config = dict(
    hidden_size=256,
    head_dim=128,
    intermediate_size=1024,
    hidden_act='squared_relu',
    norm='rmsnorm',
    norm_place='pre',
    positions='rope',
    init='trunc',
    beta2=0.95,
)
Each number is 50 + 12 x the weight over the matrix's rms, rounded and kept within 0 to 99. Layers, rows and columns count from 0.

# down: layer 4 MLP down (transposed), 1024x256, rms 0.105, rows 96-106, columns 0-63
# up: layer 4 MLP up, 1024x256, rms 0.102, rows 97-106, columns 0-63
down96:52 59 58 46 66 47 49 62 67 37 32 51 30 36 82 58 56 38 43 76 44 76 54 40 51 41 63 52 58 41 54 56 39 43 43 33 53 51 69 55 56 46 48 53 73 43 67 68 50 42 41 51 99 62 32 64 39 50 41 54 55 43 63 55
up97:51 45 47 47 54 36 63 71 53 37 40 52 72 55 58 51 68 56 33 57 43 53 42 51 61 66 44 48 58 50 35 56 65 54 57 51 36 52 47 59 55 48 33 47 57 48 71 42 56 47 52 35 71 59 42 37 56 35 45 44 54 56 62 79
down97:57 59 52 59 36 43 59 56 45 64 53 54 46 62 65 28 70 60 40 61 48 54 53 42 68 58 56 46 38 50 38 44 55 45 49 44 53 73 52 61 59 85 58 64 55 47 36 49 48 57 31 39 45 54 67 49 58 58 35 42 32 50 26 25
up98:46 37 50 67 66 43 49 26 45 54 56 55 52 21 57 61 41 36 56 82 55 59 46 75 39 60 63 66 53 79 20 44 43 44 43 46 30 36 45 40 34 60 55 49 51 64 55 42 34 45 43 47 51 48 55 58 70 75 45 65 47 31 45 48
down98:38 48 51 49 53 54 50 49 56 48 71 45 71 62 48 52 48 42 37 47 58 43 66 29 46 62 75 50 64 32 59 71 61 65 61 32 50 45 60 35 42 73 38 64 46 51 51 68 46 65 36 52 34 52 68 39 55 45 65 42 34 64 21 59
up99:56 29 63 35 66 49 39 58 57 54 67 65 51 46 49 49 33 59 56 50 45 24 57 28 45 59 42 49 51 42 77 77 49 43 31 28 74 32 41 54 51 29 51 37 55 45 59 48 41 44 40 46 47 46 62 38 65 73 52 56 45 50 54 49
down99:42 41 43 62 50 32 54 55 69 57 40 61 26 70 48 55 36 53 34 34 54 46 42 52 60 35 46 49 63 49 24 37 52 68 35 45 38 74 58 48 53 57 40 55 43 39 59 53 17 51 66 53 44 50 61 63 45 61 67 56 52 50 54 46
up100:44 39 51 56 45 53 54 60 41 72 47 38 44 49 56 72 58 34 45 66 52 22 52 35 65 36 42 59 26 56 55 53 55 49 33 26 57 47 78 48 47 53 57 52 35 59 53 36 43 58 63 49 36 47 77 58 46 46 44 52 38 73 33 42
down100:54 64 33 55 82 74 74 37 59 31 42 73 32 67 33 34 56 57 57 61 52 30 28 52 50 24 66 56 44 59 78 67 51 51 49 46 42 36 25 66 34 58 60 60 57 44 72 48 54 63 60 63 77 49 38 61 43 43 59 48 64 40 60 38
up101:38 40 47 50 67 89 58 64 40 35 56 47 63 59 53 50 52 64 40 59 46 31 62 44 43 49 34 51 58 62 59 54 72 25 66 58 47 41 63 37 47 54 58 40 59 57 60 50 67 60 52 37 46 47 53 44 33 42 61 34 43 52 63 69
down101:56 45 46 47 47 63 55 37 49 61 58 47 58 47 61 35 71 50 25 69 54 53 32 60 47 49 68 54 44 40 60 51 47 54 42 67 50 53 65 47 53 50 64 61 53 75 49 62 48 39 33 34 42 61 52 54 73 49 44 57 29 46 56 25
up102:48 59 45 60 55 38 46 36 61 48 65 49 34 46 41 51 55 54 35 52 50 94 70 36 51 45 43 36 54 69 57 55 44 56 46 14 68 73 58 56 59 29 34 40 54 41 51 41 40 51 52 86 54 45 44 53 49 47 58 57 64 52 68 50
down102:49 63 55 60 58 44 34 58 53 59 32 35 57 34 50 47 56 43 25 34 65 43 52 45 48 68 36 61 46 37 39 38 42 29 30 42 52 50 67 59 50 50 40 53 27 47 52 62 47 41 56 57 52 68 53 30 47 29 55 55 40 33 57 18
up103:57 37 68 57 40 44 54 54 45 55 46 47 55 31 73 59 53 45 58 35 67 46 46 43 62 49 54 35 50 61 39 43 57 32 63 60 78 55 45 58 43 56 49 54 49 56 50 60 58 55 67 48 65 45 37 71 76 32 65 64 53 59 68 35
down103:43 35 47 53 46 51 59 46 44 48 58 55 50 38 43 59 51 39 54 55 71 59 47 52 61 68 57 53 56 63 43 54 47 52 43 51 51 51 72 43 51 49 40 34 69 76 50 68 43 35 48 34 57 90 64 36 39 50 25 44 48 69 43 37
up104:53 56 61 46 34 41 46 30 57 67 50 59 51 52 28 49 50 37 52 63 57 57 51 49 36 48 55 45 54 55 30 43 28 59 40 48 51 30 54 70 63 64 59 61 51 32 64 51 49 57 49 40 37 39 58 63 51 40 41 58 53 62 27 42
down104:32 38 56 54 54 49 39 57 43 60 48 57 54 58 56 57 45 60 56 50 68 53 58 55 52 55 21 52 70 45 59 65 82 62 46 56 52 58 46 61 59 62 61 67 43 49 50 57 27 51 63 53 53 44 47 47 48 58 58 40 53 64 53 80
up105:44 55 62 39 29 60 61 57 52 71 40 48 62 27 64 59 25 52 46 59 49 43 60 71 53 64 54 55 61 55 43 45 44 49 44 55 47 53 41 72 58 25 57 66 52 54 30 74 57 56 55 48 54 55 43 53 32 41 26 62 58 68 69 63
down105:42 66 51 62 59 44 46 58 55 56 38 44 71 32 60 58 59 25 65 48 58 60 51 31 62 48 43 40 60 52 46 65 46 57 33 67 59 56 45 40 54 45 42 55 28 56 59 65 68 30 66 38 67 54 44 75 49 51 63 51 40 58 57 44
up106:46 69 61 36 59 47 42 51 36 61 57 52 58 60 45 65 45 56 65 59 47 55 61 65 73 44 54 68 70 48 33 64 55 49 36 45 69 59 68 74 59 67 46 39 41 66 78 44 32 66 49 34 41 42 38 52 38 59 54 76 55 35 46 50
down106:46 53 39 44 44 46 51 62 38 60 32 57 42 60 55 27 57 46 60 42 67 31 57 62 47 80 41 50 58 46 21 46 44 36 58 37 48 64 54 55 42 79 46 65 66 41 53 46 57 35 58 46 45 50 66 59 59 49 44 37 48 60 64 63